{
  "d_model": 512,
  "n_head": 8,
  "n_kv_head": 8,
  "head_dim": 64,
  "norm": "rmsnorm",
  "bias": "all",
  "init": "uniform",
  "optimizer": "muon_variant",
  "beta1": 0.93,
  "warmup_steps": 200,
  "seq_len": 512
}
Each number is 50 + 12 x the weight over its row's rms, rounded and kept within 0 to 99. Layers, rows and columns count from 0. The size before them is the row's rms in percent of the matrix's.

# layer 9 MLP up, 1344x512, rms 0.143, rows 1247-1272, columns 256-383
105:68 56 50 57 34 37 50 32 57 42 47 44 50 35 48 39 45 53 65 63 53 50 45 53 73 38 46 66 56 69 48 53 42 51 45 46 30 39 46 51 69 42 49 52 65 48 63 40 56 54 28 36 43 61 54 65 42 69 49 50 63 39 56 56 50 53 34 29 82 60 55 34 60 59 40 77 75 43 54 42 57 64 55 56 62 35 68 54 38 74 48 55 58 42 50 59 48 41 63 44 57 58 51 36 59 52 59 52 46 40 65 59 52 29 52 58 53 39 48 39 54 38 59 60 57 61 54 39
100:38 56 41 64 49 52 39 50 42 59 39 58 51 61 44 51 38 49 35 44 26 23 59 59 40 52 48 64 68 29 48 43 37 56 64 52 42 48 56 35 68 51 40 54 45 61 28 61 68 63 55 56 39 60 38 48 38 56 60 36 59 62 48 31 53 58 52 30 52 34 48 37 13 54 44 43 42 60 60 27 61 42 72 44 50 48 32 29 47 68 58 56 55 37 48 50 46 51 33 66 40 40 33 66 45 64 63 53 42 49 35 65 61 35 74 39 41 53 36 49 34 64 63 41 77 34 52 63
097:34 54 43 44 49 45 39 70 59 46 71 46 47 39 51 45 35 60 29 53 19 34 42 32 58 52 62 32 22 67 69 64 78 62 33 51 45 60 66 59 68 27 46 40 44 52 47 63 50 46 50 51 48 56 56 81 67 78 46 41 57 64 59 68 66 38 39 42 54 35 65 70 78 54 46 27 91 64 45 64 46 55 53 60 63 54 56 51 49 43 54 54 59 45 49 40 55 36 61 53 41 44 57 49 45 62 38 40 47 62 37 60 52 67 73 61 44 48 52 52 42 40 53 60 67 53 28 48
094:62 28 48 51 42 56 52 40 37 74 30 44 46 42 42 60 59 25 59 36 58 44 56 75 62 41 57 48 53 48 45 48 47 58 53 46 41 27 46 31 37 39 58 46 78 48 70 55 57 47 62 57 42 51 37 25 55 34 59 38 65 59 33 49 30 33 24 60 49 58 33 69 57 47 42 63 58 49 38 48 62 45 58 46 42 33 67 48 50 38 46 36 55 47 63 67 45 50 43 58 46 23 57 30 42 22 54 26 36 68 47 46 40 62 44 69 58 53 58 54 22 66 61 45 58 60 37 53
102:42 50 23 27 48 38 49 63 43 35 31 48 48 43 39 53 45 80 44 35 40 49 49 01 64 66 41 43 58 72 73 44 55 49 68 67 49 40 55 52 67 65 37 77 47 37 46 53 50 44 54 53 39 75 38 55 63 36 45 45 51 52 37 73 41 58 62 59 39 59 35 33 46 50 47 57 38 61 71 65 53 48 34 53 51 42 53 43 42 44 60 69 46 42 65 38 56 49 47 50 66 44 46 38 52 56 64 50 66 45 64 57 53 38 45 62 29 54 62 71 27 64 48 51 49 41 54 50
096:49 46 38 54 48 53 49 60 52 37 47 63 39 56 45 75 63 65 39 49 41 34 45 31 45 40 68 48 39 50 58 53 44 49 35 30 54 52 43 66 49 37 53 44 55 66 31 45 49 48 43 70 37 48 37 53 55 61 51 64 59 36 38 39 56 53 49 57 64 44 40 66 21 59 38 58 51 45 75 64 43 70 73 74 41 64 41 45 43 44 40 65 57 56 49 46 60 49 50 52 66 41 46 41 49 45 63 33 33 55 31 69 46 35 46 52 64 47 58 61 55 62 40 35 51 46 72 42
093:55 54 21 58 47 43 58 33 34 49 48 54 30 46 46 64 53 47 50 55 67 53 49 45 50 24 53 67 59 55 52 56 34 59 59 53 45 52 53 59 34 45 54 65 41 47 44 46 48 38 60 47 42 33 35 50 84 47 40 55 52 41 61 35 21 49 67 47 46 50 38 46 48 53 73 35 20 64 72 50 35 42 34 44 35 46 44 51 52 55 46 45 50 48 46 35 33 39 14 63 46 58 38 42 52 46 58 46 72 63 35 41 42 40 40 63 66 36 41 38 61 50 65 40 48 41 54 65
093:58 48 60 53 57 46 40 46 66 55 62 48 32 41 33 48 57 72 45 59 49 50 44 35 54 33 51 70 30 36 53 34 49 59 23 38 46 59 58 58 66 47 52 60 18 82 42 47 66 35 61 55 31 44 46 59 59 72 65 48 31 42 47 39 49 56 69 53 36 43 38 59 55 59 55 56 55 55 51 55 65 27 58 63 55 45 24 72 48 42 41 38 66 55 64 35 47 45 55 24 63 46 68 37 51 55 52 45 50 47 54 72 39 23 63 52 41 35 35 55 44 59 49 52 48 59 35 46
101:29 53 47 50 35 59 50 58 41 42 30 41 48 59 39 67 54 28 32 68 64 44 50 60 40 58 50 38 61 65 49 42 51 30 44 34 42 36 61 36 49 45 47 50 33 42 53 35 64 36 59 60 51 38 42 37 47 46 56 60 55 43 36 58 55 63 45 46 44 43 43 54 53 32 24 51 52 38 52 52 62 39 38 42 57 40 49 32 50 38 37 63 54 32 30 68 38 64 51 68 56 61 76 25 34 43 46 52 63 59 46 58 68 30 33 71 51 56 62 32 76 60 64 36 50 44 49 40
098:51 45 42 47 44 47 59 53 56 43 66 54 49 48 46 46 54 47 53 38 56 47 27 64 50 59 46 65 58 48 64 40 58 48 48 81 46 38 40 55 46 70 58 30 52 62 17 54 46 52 46 51 35 72 52 55 24 37 27 45 64 72 53 56 46 45 51 56 29 57 38 64 63 55 68 51 68 39 32 68 42 51 56 39 58 66 81 61 40 65 51 54 57 63 49 45 37 46 52 54 61 54 46 47 61 42 48 53 45 60 56 73 54 40 45 66 61 24 43 59 58 35 40 61 38 58 42 34
106:70 60 51 36 84 53 39 26 63 34 48 48 67 44 51 24 46 62 62 62 46 44 32 27 56 62 30 40 61 46 19 45 45 35 48 61 46 48 55 62 32 60 38 46 58 56 49 50 53 57 68 34 56 56 58 57 42 61 43 39 71 58 41 62 65 57 63 68 51 66 60 59 77 61 64 29 57 42 62 45 53 36 73 30 25 70 34 28 56 63 44 49 69 43 47 67 27 31 47 32 59 66 45 77 56 73 43 56 62 47 41 52 55 50 51 49 61 55 58 33 35 43 44 61 27 59 36 42
114:44 47 45 55 44 75 67 62 67 58 39 47 49 62 66 47 52 75 51 57 41 75 30 59 49 51 48 48 56 48 40 50 44 46 34 50 52 44 48 42 39 58 48 56 55 43 44 64 62 50 42 39 45 54 37 55 59 43 58 60 42 51 50 50 31 44 30 61 67 44 53 61 67 54 53 39 51 49 41 59 60 46 35 64 56 56 49 55 38 54 24 51 54 47 46 68 53 51 69 58 56 52 50 61 49 38 52 77 69 59 44 60 22 35 41 53 56 48 57 60 52 59 70 54 49 58 67 38
099:56 48 54 63 75 58 50 54 45 52 55 52 44 60 41 67 85 51 38 64 41 44 39 47 48 52 54 54 47 57 58 53 40 52 38 32 38 45 30 45 66 41 39 40 50 34 46 44 19 64 68 57 43 56 48 29 50 61 62 38 50 47 61 76 37 31 51 39 48 39 55 83 70 47 47 52 47 62 58 69 32 51 51 55 47 63 51 34 48 47 44 63 41 58 47 59 52 49 61 55 28 52 59 50 55 57 67 65 77 53 58 61 53 30 69 45 59 38 73 49 48 54 65 37 53 43 53 60
098:76 48 64 51 56 55 38 61 51 39 52 51 54 31 43 44 38 55 39 48 69 33 41 54 55 59 46 53 66 56 50 53 51 29 47 58 67 52 31 59 57 43 49 41 73 72 41 58 33 45 48 32 56 57 37 61 43 61 30 49 47 38 43 58 48 51 58 34 43 72 56 47 34 41 51 50 54 52 53 39 57 48 33 55 39 34 60 49 42 65 70 55 51 46 56 55 51 63 68 43 59 79 66 58 56 36 49 60 46 76 51 56 47 49 31 45 46 38 55 67 39 41 50 69 48 32 64 53
098:44 55 31 37 45 43 58 28 49 67 51 39 66 31 35 59 49 67 61 27 41 45 63 59 33 50 55 72 47 28 76 81 58 60 60 63 52 68 21 57 26 46 52 48 49 73 32 31 69 54 42 56 54 47 28 57 52 54 47 46 45 47 41 34 42 48 61 76 61 64 59 48 84 48 53 41 78 46 42 49 25 42 27 49 52 59 29 69 58 50 36 60 63 59 17 33 49 37 46 36 47 51 45 53 35 35 55 55 58 54 39 60 83 60 33 63 43 72 55 53 41 38 44 44 44 54 57 33
108:58 57 36 56 44 48 45 66 46 63 50 44 65 46 55 46 47 50 24 38 68 51 51 51 37 54 56 59 65 39 66 56 47 38 66 64 63 40 30 39 70 64 52 37 60 34 57 64 39 33 47 61 74 58 44 65 35 47 64 31 40 46 59 60 46 23 44 61 43 62 61 59 53 40 40 45 39 34 63 55 67 68 57 55 40 21 44 66 48 68 49 63 43 54 43 44 58 32 76 71 52 46 50 53 36 43 50 46 55 34 69 34 60 52 57 42 41 42 55 67 50 52 31 62 48 59 48 47
112:56 53 30 23 35 35 71 59 42 35 59 54 54 63 40 38 43 33 52 65 43 55 36 63 33 33 72 67 52 42 48 68 69 43 72 20 48 39 50 51 50 50 52 48 33 36 82 59 28 58 45 59 59 50 34 50 42 33 52 43 62 59 37 40 50 57 55 45 62 51 51 51 54 50 62 52 53 40 50 50 58 37 56 33 35 31 36 57 47 36 51 66 39 61 32 43 46 45 55 36 59 55 53 48 58 60 22 54 50 63 57 34 64 61 58 30 46 52 59 35 56 31 50 58 56 33 60 50
097:56 49 62 54 32 46 39 60 50 57 53 58 50 58 28 48 57 43 53 46 55 61 49 62 86 60 23 46 67 71 33 48 71 32 29 48 51 34 49 45 61 45 51 51 74 70 57 44 27 57 46 43 63 47 69 38 51 64 72 40 59 48 44 43 40 49 52 59 56 66 29 30 48 40 47 36 36 38 55 62 61 42 43 67 47 55 56 48 55 67 28 50 43 53 64 43 76 32 42 68 64 50 41 50 55 60 55 38 43 59 27 36 66 39 22 67 23 54 29 60 45 57 50 41 59 37 40 37
092:50 45 56 43 42 55 53 45 68 62 66 46 64 61 79 83 49 65 50 75 63 38 43 54 57 44 45 71 48 47 58 62 70 65 50 65 49 36 61 48 71 50 39 46 35 31 49 41 48 24 53 51 43 57 51 40 62 75 50 57 31 46 59 57 45 58 48 36 69 39 70 68 36 53 41 64 57 26 58 57 56 42 35 57 32 29 44 55 54 30 42 49 61 48 48 68 62 60 63 48 68 43 59 33 62 42 66 71 44 66 67 59 42 52 52 49 33 46 51 59 55 39 56 55 50 52 37 64
099:45 71 49 77 68 39 42 27 48 46 52 39 56 62 49 68 37 35 32 49 60 29 62 61 65 58 52 66 49 63 47 40 57 33 72 45 49 40 54 38 45 52 46 53 54 59 59 49 50 67 74 28 43 54 63 54 47 58 58 67 55 69 43 57 44 46 60 52 64 64 68 23 35 56 23 38 54 71 52 38 59 38 44 33 50 54 46 29 30 30 68 74 50 72 60 66 50 46 50 60 31 48 48 52 61 55 28 35 49 47 41 74 67 50 58 55 39 25 42 63 47 65 66 57 39 53 56 59
097:50 44 57 36 37 67 38 59 47 48 44 58 32 39 46 60 59 55 65 29 44 47 29 72 54 54 70 80 70 67 54 44 54 37 33 66 40 57 49 38 68 47 38 44 57 52 36 68 54 82 41 46 51 65 49 33 41 47 69 44 48 69 74 70 53 56 43 51 41 64 63 52 43 41 71 49 58 45 34 70 48 48 63 62 32 46 40 51 37 54 34 74 45 25 54 53 58 47 51 71 60 59 73 49 50 28 39 58 56 42 35 52 38 41 51 45 61 45 70 46 48 60 76 52 47 77 56 62
098:54 46 74 76 40 47 60 51 46 41 47 63 39 45 59 74 45 57 66 56 31 75 48 69 45 54 20 75 58 62 59 61 62 43 53 43 75 40 73 63 50 50 43 53 53 56 44 50 42 27 72 54 67 52 69 42 35 57 39 55 89 53 48 50 30 57 52 44 56 41 38 52 36 54 41 58 64 40 42 62 67 40 54 34 45 42 51 45 51 35 44 49 48 35 35 43 43 50 59 23 38 49 59 45 38 50 54 48 65 75 45 56 53 60 54 40 64 65 39 55 25 44 50 56 05 72 56 44
102:52 72 70 38 43 39 43 70 63 44 61 50 66 45 31 71 56 58 52 47 38 14 59 55 27 62 46 50 51 70 62 37 29 57 54 55 52 62 40 40 14 65 54 33 52 26 48 64 51 40 54 57 47 71 60 40 48 29 41 37 47 63 48 39 71 49 62 24 35 58 38 71 42 41 77 46 43 04 66 57 44 50 45 53 58 42 45 60 55 55 50 54 47 52 56 45 62 64 29 58 99 58 56 17 76 71 66 60 59 65 48 51 65 31 43 47 63 47 29 38 44 52 56 45 56 53 58 58
107:52 62 43 65 47 38 39 52 50 40 65 43 52 24 65 51 20 63 47 46 64 49 58 55 50 58 46 31 04 65 51 55 54 59 67 39 42 59 69 65 69 44 63 31 66 58 46 25 54 35 50 61 51 54 73 48 62 50 51 35 36 45 50 48 52 46 40 49 52 46 48 43 49 51 54 30 53 62 54 32 66 46 52 51 57 40 36 38 60 68 42 67 66 40 54 70 56 28 61 45 47 65 48 55 56 57 73 66 45 34 38 52 53 74 52 46 92 77 44 56 51 47 52 86 41 58 46 46
096:62 50 76 63 60 46 51 33 56 40 56 48 46 77 67 55 38 52 74 26 33 38 45 63 64 65 62 46 66 34 34 53 59 44 54 58 40 40 54 64 71 43 50 59 61 63 55 34 35 62 46 57 63 62 44 73 32 56 50 20 39 51 52 49 68 45 69 63 48 64 54 37 33 34 35 51 57 36 62 47 45 41 57 56 55 75 68 28 39 38 42 50 63 27 46 79 59 38 38 39 49 59 52 48 55 36 29 68 43 53 43 64 60 54 51 54 46 47 46 44 23 61 53 49 48 43 53 58
104:78 41 50 22 45 56 34 49 45 37 57 42 44 47 36 62 60 37 63 44 45 32 53 53 52 43 56 57 43 69 48 62 37 51 73 54 59 51 55 41 60 74 57 65 37 63 61 66 67 40 79 57 44 76 61 36 70 57 57 60 52 44 40 48 51 65 50 40 63 53 56 50 37 83 60 52 31 47 37 45 54 63 50 42 48 59 50 55 50 20 63 41 22 32 65 53 23 49 52 53 57 34 22 42 46 44 36 48 40 53 47 20 41 55 49 30 57 34 51 73 58 55 45 48 53 53 49 55